{"num_hidden_layers": 9, "hidden_size": 96, "num_attention_heads": 2, "num_key_value_heads": 1, "head_dim": 64, "intermediate_size": 192, "vocab_size": 1024, "hidden_act": "swiglu", "norm": "layernorm", "norm_place": "pre", "norm_eps": 1e-05, "positions": "learned", "qk_norm": true, "attn_scale": 0.125, "bias": "none", "tie_word_embeddings": false, "parallel_block": false, "init": "orth", "init_std_qkv": 0.051, "init_std_o": 0.0, "init_std_up": 0.051, "init_std_down": 0.0, "optimizer": "adamw", "learning_rate": 0.00463, "lr_mult_o": 1.17, "lr_mult_up": 0.661, "beta1": 0.9, "beta2": 0.98, "lr_head": 0.00629, "warmup_steps": 527, "schedule": "wsd", "decay_fraction": 0.71, "decay_shape": "linear", "final_lr_fraction": 0.0, "batch_tokens": 16384, "max_seq_len": 256, "doc_mask": true, "train_tokens": 97710000, "max_steps": 5964, "dataset": "wikipedia_en"}
Each number is 500 + 50 x the weight over its row's rms, rounded and kept within 0 to 999. Layers, rows and columns count from 0. Numbers have three digits each. The size before them is the row's rms in percent of the matrix's.

# up: layer 3 MLP up, 192x96, rms 0.11, rows 14-35, columns 0-95
# down: layer 3 MLP down (transposed), 192x96, rms 0.152, rows 14-34, columns 0-95
# gate: layer 3 MLP gate, 192x96, rms 0.116, rows 15-35, columns 0-95
up14 093:579552441439539441551512499449626438561517476464557506602495525498481533551399558436507508480450509499529562486501486382540603466464469453443460516553532447476528535540501464580534468586533535546466460425508613465498450523463498451535452426486469570364469502554498486484488510469495503575
down14 089:474561549512434574474610438498475622427522601475490513503487434484537586524613394475571543464476503596574496496488464521472412580488471438476483592589499478473458491516443455510518455478435501481502483506503463521560418541499583552488490453482569527514478522440455410447466538458490460534
gate15 109:500544465523397457506514555488485590445564554466501497468510512447420534463441459478601530553552590483506560615459496494530527481487542512458530445491517475413546564511509513489595468470533537447410438534463464532468573461471446490516443472526450545440423453412569559567577549548617540529
up15 107:518465431480507495479481521519475567479512551526487506481464560575442562580557398424594467465550577514589440521511535509525472534525527499519362556521574500466461484466495497400473410576421580391496543461538463515520553481442487541470547540470514461511418509407531519465587464499551498586
down15 108:501558496471494555430489471542456584514512486567563512495524515531498501496472506582399485431588437541513483405445527406424451511501515439456492548501492541562438567455495449392445428548446437522547486494539557538507569569394571544480551493591522513574498521600497449512532484460481394495
gate16 098:436489517526525373517544570607510559504510492445484421471602525472534477557503554495523490508536405573551450617489517438505551456437470428471499494570475457464512502528382401482518479426555476522554567450446486483472475534434480531523415495463430509476454492481542422524533601591497514509
up16 095:515411502572471597447487447459580457461437579482585544474496448461542636569551448570481452434448547517454450453462561525529435493503531565436489365473530454515508510441502572474550528559480461426414475458535480473550493469536559457468521529603526490502559470479525567516583482515492487504
down16 096:533499560547509499437436445480481483431477567576531509479504470601505548483409498618441537515569488508430565459470507580526377518531547543443463482567432429499529500572505507550500482506529543445429392514475511544417508512509596585448466447552494544481555494524381473453488561440503466523
gate17 088:491611526442510649525521473481543502432447543512450539547437516456392420489518483433485490505510483442443588499433488501525519492474441583519500604449456466556527488497558492460528481529631483500419525510483460525467518539461541458426561475512525479544532581432451515410463530496476410603
up17 089:468402538485522504532503419583489578588509494488460458578561425580505538590453510561648514459512550441544493450475472466397417511544449564522530496521563512524493554461495455491453485507404483579488545424472537436602491487420546456513442462571501526458440532532467493470480474465530440469
down17 090:455481497488483500468550526475441545476564469574421480455498484583528538488464496552432462389512524434509567419547433470514607465525508587528462544541498501425499536498375432559550489517473595492471517558424477511467511617521443459584482541512531546460495473551413606528407478525550482517
gate18 091:590423501472501534450524522456497530557434507582526524497532387521556452552479496466500511450533500457411544529521485518452540510434555479471635509439582513536432571474520471460553488517572436560532417520515472577564396564597515432454469451429466529515492476454454560418487560590499516489
up18 091:523511408446463563528496445491514568512451585531560470566512469562476453597521464630524448442513427382528467510490547509550467557545479433602437488412537584526473466505507512493489492508488463599602425499486455484533493491460590561473386496547531488466409528537498473499500566459493528500
down18 089:516442537506432419412525445428524555431631557449463484499521437552511479480564545505520475448438591425486512539492399553534601479491510532557440525422480534471507486548498491492488508492434508597518524544487484418563547578503491463485510581536593522521419492437575447396493517554530518544
gate19 090:590511529548468520547508565426513519525462575549505481536447448591446449545530429575520531389477456469451375553415525544487591467538406497503456511519544460531512507434446487520508547506544547501604459444491508445458477578533506423529543438608507544470603511483504521491459481562482414482
up19 088:513518482490483548489367571459493527588520404568552385499514495580495435468434496527494447472482487487416415559443509495397571501506388551454469534522535466546506442487534529488522549429492553519569493406522472404425427486534533501542487497548522527494593497487551523568466438550433545511
down19 092:442445503452472512518434661454469522504585489606579580499439530462488472421544567431494468553431512553347505578497491518506482507434503500464565502494600515513505549543442563445420471489408489465542465496521498593486508469536526501547519481509491499435448483525509489615490503458507559463
gate20 098:496535435526490457480495532475540474454481479387524428571425476546408554475463510549469509484412475572495529485475528456404555521507462545442571545500557482450560512516422557591498429482577532531398448494517544432562601516570530482512520416480509584483362476496526463454490505426496436524
up20 093:572452428482412568436520555554552524471389505598518374590492500498492457517438524560508488503574501555519528495564559418400538519455434518506399477534490599479445537516477497558475522516493376463465528450454525436486499504464463510574489409479469548422461532456467487520459517501464503567
down20 095:475542457549465465562472467549518427501541514459557477496478555512475400486511485438574538556595507460427558553518533536505654450513473576555561459492467526512422555485537511588408477473489392523555496515446510507549491455563396464463420575481445496371491547500518508557493516545500441483
gate21 102:494489544561496498495556416421470521547530506599487551534561432632444588540434434565406599493492450522509565430482555476487523473559545405514518462540453583610438487486492450525453490487581504530537553408456529477482488485494545468499490451494498526473380492531527396508443469506505478508
up21 100:479524567479474558461562410531532528448497543559512426455610567460510463507588504573458524416521464480451506469467433373507358472471512465438581517404477512477448527457489460504520479454483571513545476589488567549505421507513510529551494573435502499533511533486457420407557547512529551560
down21 100:476549618575492540423513506493464597504509573522443466522500395595450594461496486488470460423476613489509432518387595434475396461564470531520415514506551469488552396553571486525496460494506534500516580472448541514456443548501508486528499512544533490426440450525438482546497507547532506530
gate22 107:476583530523480403536490512555446449416479405459574586487498511399564450551557578420615434495448453558534523519495521432580520507474516534551547533501432469508550467462531437470478438529583523521557594489448560488493562474476491521449458467556390507496556523454444467472564518510524420501
up22 109:446494506464476522441573543468519499582440509445513494393477523531487541476462480608459498538461386545436508532493517598399579527531457537609512466485546458537520530527531473530537488501542504446430413533545535470426538525475503573560437563458493463552445568474456552428473648467462513541
down22 108:527496514553446494487489515462603425514493540498528539578518481442546510519597573469523552506496559490462452584501500462482566508534531445422447546400427514520508421512544553403392549489519512514576478436542522501416494497486423450453560332517531555506533448451554504449553447559442490487
gate23 106:435483530506465544605496507563488476551471546403602462546544427598490508471517473533512513469529480560520517498463432490436507498502561568511459518600474445595433486346496488546514553458481483524486487450550566558544407511596443468519575445512492522477380509498451510517515451525418431489
up23 103:540458566437599454447470506545554463501514429380552477517459566547449445518540439507567463600562523492525541569392349534473472474456497506456512504491528483420486489506511441556506513505519570516532614478560458516468549558433499477429494526512493488505525429405461448487468429480549453579
down23 107:469414413554505503534543498545605497524526502538573513514542570516418416502595575422573514474491500489484462545440544493517585516430518577514499474460493465557513463413482500504493422504460486505577565536558443480505445519500488499516581468620495495466472469512529630488450538426412394447
gate24 091:453456476414575620482521509453511494504491486447442456524564535453534424457483607511450477532424538421605515451540440497513586503440493509471519460491415507572543554525412531493549562489495533536468547501467414456532478471586426481423537379534560459484456555490474594544487471503438552498
up24 092:527482494580533503459520544579493478510545480569518474550548528483508477528416466396504482453490539493459465441493527493483466512630462483434578489539484641416463500524524408554473439491430393500527526560508515509391428517440472555513503577523519477476563505475444358555524503592533531509
down24 094:477513512463496579470565437544503532434569481455441445508522490559423428469427500503512514418512534556449502592508495512446635503489538463601435496512479471552530435555445457459557437577488464516502591536588554422494555438535527403479475443444514533592473509457489490526536459472493618542
gate25 102:548520536549532554515508395582487451450461394512531596516468461368553519483488497535458373434477418414453496487412454557536473525546510496611525503527542454508537550557539444579520541537486510480570479462452486553457560543557500502579469512428517569517545482495524463486472566455565432513
up25 101:544527517514426584541423574407535489482416438471474497470481467506538423484443465486424531601534468469416465511576546473563554510517556522484505442518579478630498475549517548507536583415605497531519449485471530477581549493491454437448464512533510468462585500537549545564523497427492395447
down25 098:492491511441406555537522505508459495490565404522498511581550435549391584520503458469590499524544421592477530499542528488413439570430428545532447525511531471486427506555473574442531437494435528557421583519495469526509492539514576407451501532521594482443449452458539510490512470583533435560
gate26 105:511597533583454423540491490496539526443494451550539521489549536498390473488462434553502568504498500472500471600387443473478446548474430411513521539484528470511494570575490478549576554589436443391450504516396512526549528480453420561533531520515486462468456512523490487415532494590483574591
up26 105:576486431513550511542517450543368520517533532518501534456488516473616477476449487478514473567491451453513516499490519462447465425524566529528537462554444499426539456525558566582573546549487515559526406448519350527503517454460474458508462589532458522515503480476561535430451627580505406551
down26 104:474427514460516522579581501369512439556423477543447475530464524505563413612490526542443570446495465489605425501434594443508396529583555484507519469515473484512483390474454515470583497442507522453492562445496603512503500406492464533497509454457526464479502625526519500518486483498484522493
gate27 100:526568479546408441506545463506495580505468526560486497456480558526462620443509497441548481445442442587450517509611578500485493503486422495499450488563515434494407448495406514539479548502574524422497496511585649548453577537492541529542465449531555517509593426553487460518494508510477482423
up27 105:550480497511472599586474504502498500452460450559497604440476572435492547389536477497541497576491594467523488540597546474389513508502439423511525531499562504420590383496551439481462421521444548511492437510510429506480490558539481481608505483471488534512484469564425449462573548421509479511
down27 104:492391544498428522516510568511487462516559517515457466519500577507512479499496564467491468541440397454443435435598470526547451486593505509455509449519473495555460430475644479503452451580443488457490494518494570444531518522519425573449412503493494501444590506485551530657585503448475451516
gate28 102:449583409532488571553468545525470459434470485500472480492511413469485532500482527603516478479527562416429421465523555516535395477561477557579490541536583484509505536466535467411556471498451534417495529548426496428489568603473521437533534519497478494462540483357440517428583550451477542528
up28 102:500359452521547500453434472436577444500488493524526478506549475641490497479486584488495570504479492497482535469480567513467496489488462461564583523519492450575540431528447584542552561438511589481417504493453543600564459485511431464472579466432561528486522432574499568544439448542466415446
down28 108:486483534416528491452520532395505569461515470514578511514486454477415480552572627482457464532453473461545508484440455425520626532469503451451501496566506489529571414615531538596435532571532452427465603499519456456534521550456513514517512528385503525483472505430558496434494457566534516528
gate29 099:425523523594540508551575522456579486534486502464518484540480509497517499405480553453488538429503470533559620469483493586499504436495420429383501524452397530560577439415507518479525521407507502500519536566431609500519424536515519510506507519475525455459504455417493384444541499576579513493
up29 101:512452446493566504601484548531509548402501537501503561543434471487450428566521553424481449552537462463518508574466490545573459510517423540579396461483434520475538444615496505454434515556436488475453539491531523569499527510384558476453448599485582553435506469483491448422470598454516508476
down29 103:544508592495485535553435522529547519539560469466568505532469523499509463463535462481482505525443537479586380453601489562460564468476430460460558474434517435512618543471590552504527530502452454482485545560387563420429572482454484443595529523499437496585564555509506468461449439509437450468
gate30 100:411474408554552431576581439487482495467526587427531489614581530495465535495568536545533504418525517465433473398460423574617516472537499432538572452522409496523554560520530546495512508419489462493523531532526499512532473469544594438492549497481495456457467442431451554456521440521542543460
up30 104:421503483570510533431504535441478471450503556466497508466446548447473522535390538424582494534423543469482470419492490474595537465434506533481458416463528487522532549545497507564553652492462379459543489543454514416487508562439512502524529548505567443442455605456431529549465583536487485545
down30 108:459421572515525560525528499441477428489448542505470539462538528491517542538466506350644487563471501496533488571440457482503582499506468460469493510488455524505540489477501538536414579553458573454498598466491467342476483535518454581483524531568506518561535482463502500589385508438446511446
gate31 110:490617610472386437431557528520490469567633555510519487512493466572599551533453529481419516534499416584481487504549472458462504436502531551477594533539501519522473522466434475534417483448536439473494561414562557483522471474566578525537514488458461559445522500542520385512445481469488510490
up31 106:505497457470480418568525559485463481479514532499616444435495525572519513560455466431516484611585516471481537427557540473590420593406523499449553529485391462417521429528538466517466403411541534470478480562471534527469447604484496476523484470458567541538463521551460563519482514437511494423
down31 107:500504509554509533595504484580488578444428576441465449394500484478584506472507502389488475464427496476487410485492545523480380594408539503506476492494504476539560484508523582475573596462450529489477565522469509400434438620526523489445502512497509475538547465457472552575470512541574540442
gate32 108:510442496548509571482549449484469463482478523533543567467482458487477524430511547534482440452436501466515453504576555497500513488500426479462409504585526429569480526511546431596473430512509513335547571528518619476397559562429465541429449437466544520476596503438490483487596454489490519550
up32 102:566461426537498548421531424507521484466523546413509533462388509578484548460464510519521504477416486515574445497587527476431523559528526532588514415533481445551423475521523519470434519427496507432579550432538504524498517522447406597569526347468480535521507461543517563483554564450462505456
down32 101:542559559411489479529436540517454438512538457556582530485493430396543452582517565530552502515483432451510426479445580438545555470576537518406571523519478551400512492466466609520607459497443464458480465482481537514438419393487559501565475506496412503522586546550524524519493506478516473467
gate33 097:469516438476489383556571510520566508473524514443477573577551556546537482553537458550523457480498427462498537531628531620491494450496415460514501561529522459518499458544480491524435437542469557462452461488442478467512526493582497432538500548505524503438570339550465512470513537445609543417
up33 101:519577520472510509501535509582486472454453500531513572454566486446469484539498484502636467446479513386447514576534535607535498469478557437524471557497546484551386522518556579511433448511480469436524464541442510428477539488474477446535399525515500448521538492530477540436616570377539410485
down33 098:503506437560600541418559473511450470467526393489595512529600579440521443446515490571515401544534433560463614464461525516529506447491453478436494445366550495492487436505483546493488504592533559554490530519545521449568538383531502500472503505465479530485497557499409514548533455441494548456
gate34 098:530399461488418611597531447598492473519553476361540582529549435523470540410534481488518534496474407489466507535395531425535495543468555560478514439526521516553471485529537489554503550518536535498533406422454556504487519484431530398554538450456514490449528580549481494439486488508555450539
up34 098:471555435458500462571542464520511505460502438437601514473490591480474439473577518418522470534523563508538492553503392626568504518451491489488455525457552469408526464500509488538564560482480539489492477480501512492572416541437428540461428505404445494485435454458493610537499620584540549559
down34 101:467440562423520423594460495496572425504424528547491422522498552581529519465503494487499493575448515539525536532533420493475432468557525390515494465592492450506539467451589518520459483492424556514505507428526514616553400584529457448563491486508429525603564540538528511394496461513453522462
gate35 103:528496467468395476487569576517460535502440509455447447518385437392481562550521448614542570529438395498555463512451474503474471571511519557513519505552485478458494499532429457554510524382473487608474476516537533542523495545519493456409491545430521440423512494499428462558553531482446474605
up35 115:476546487564454525431505505365553410458539546466464570550547574495526559526548421411518569462506555546519570402578547482550506448498495491474443512412457508475554526449521441491451447474525490486493485532477434551418443479434466532572524531551496439536488626546526478530580606532521533508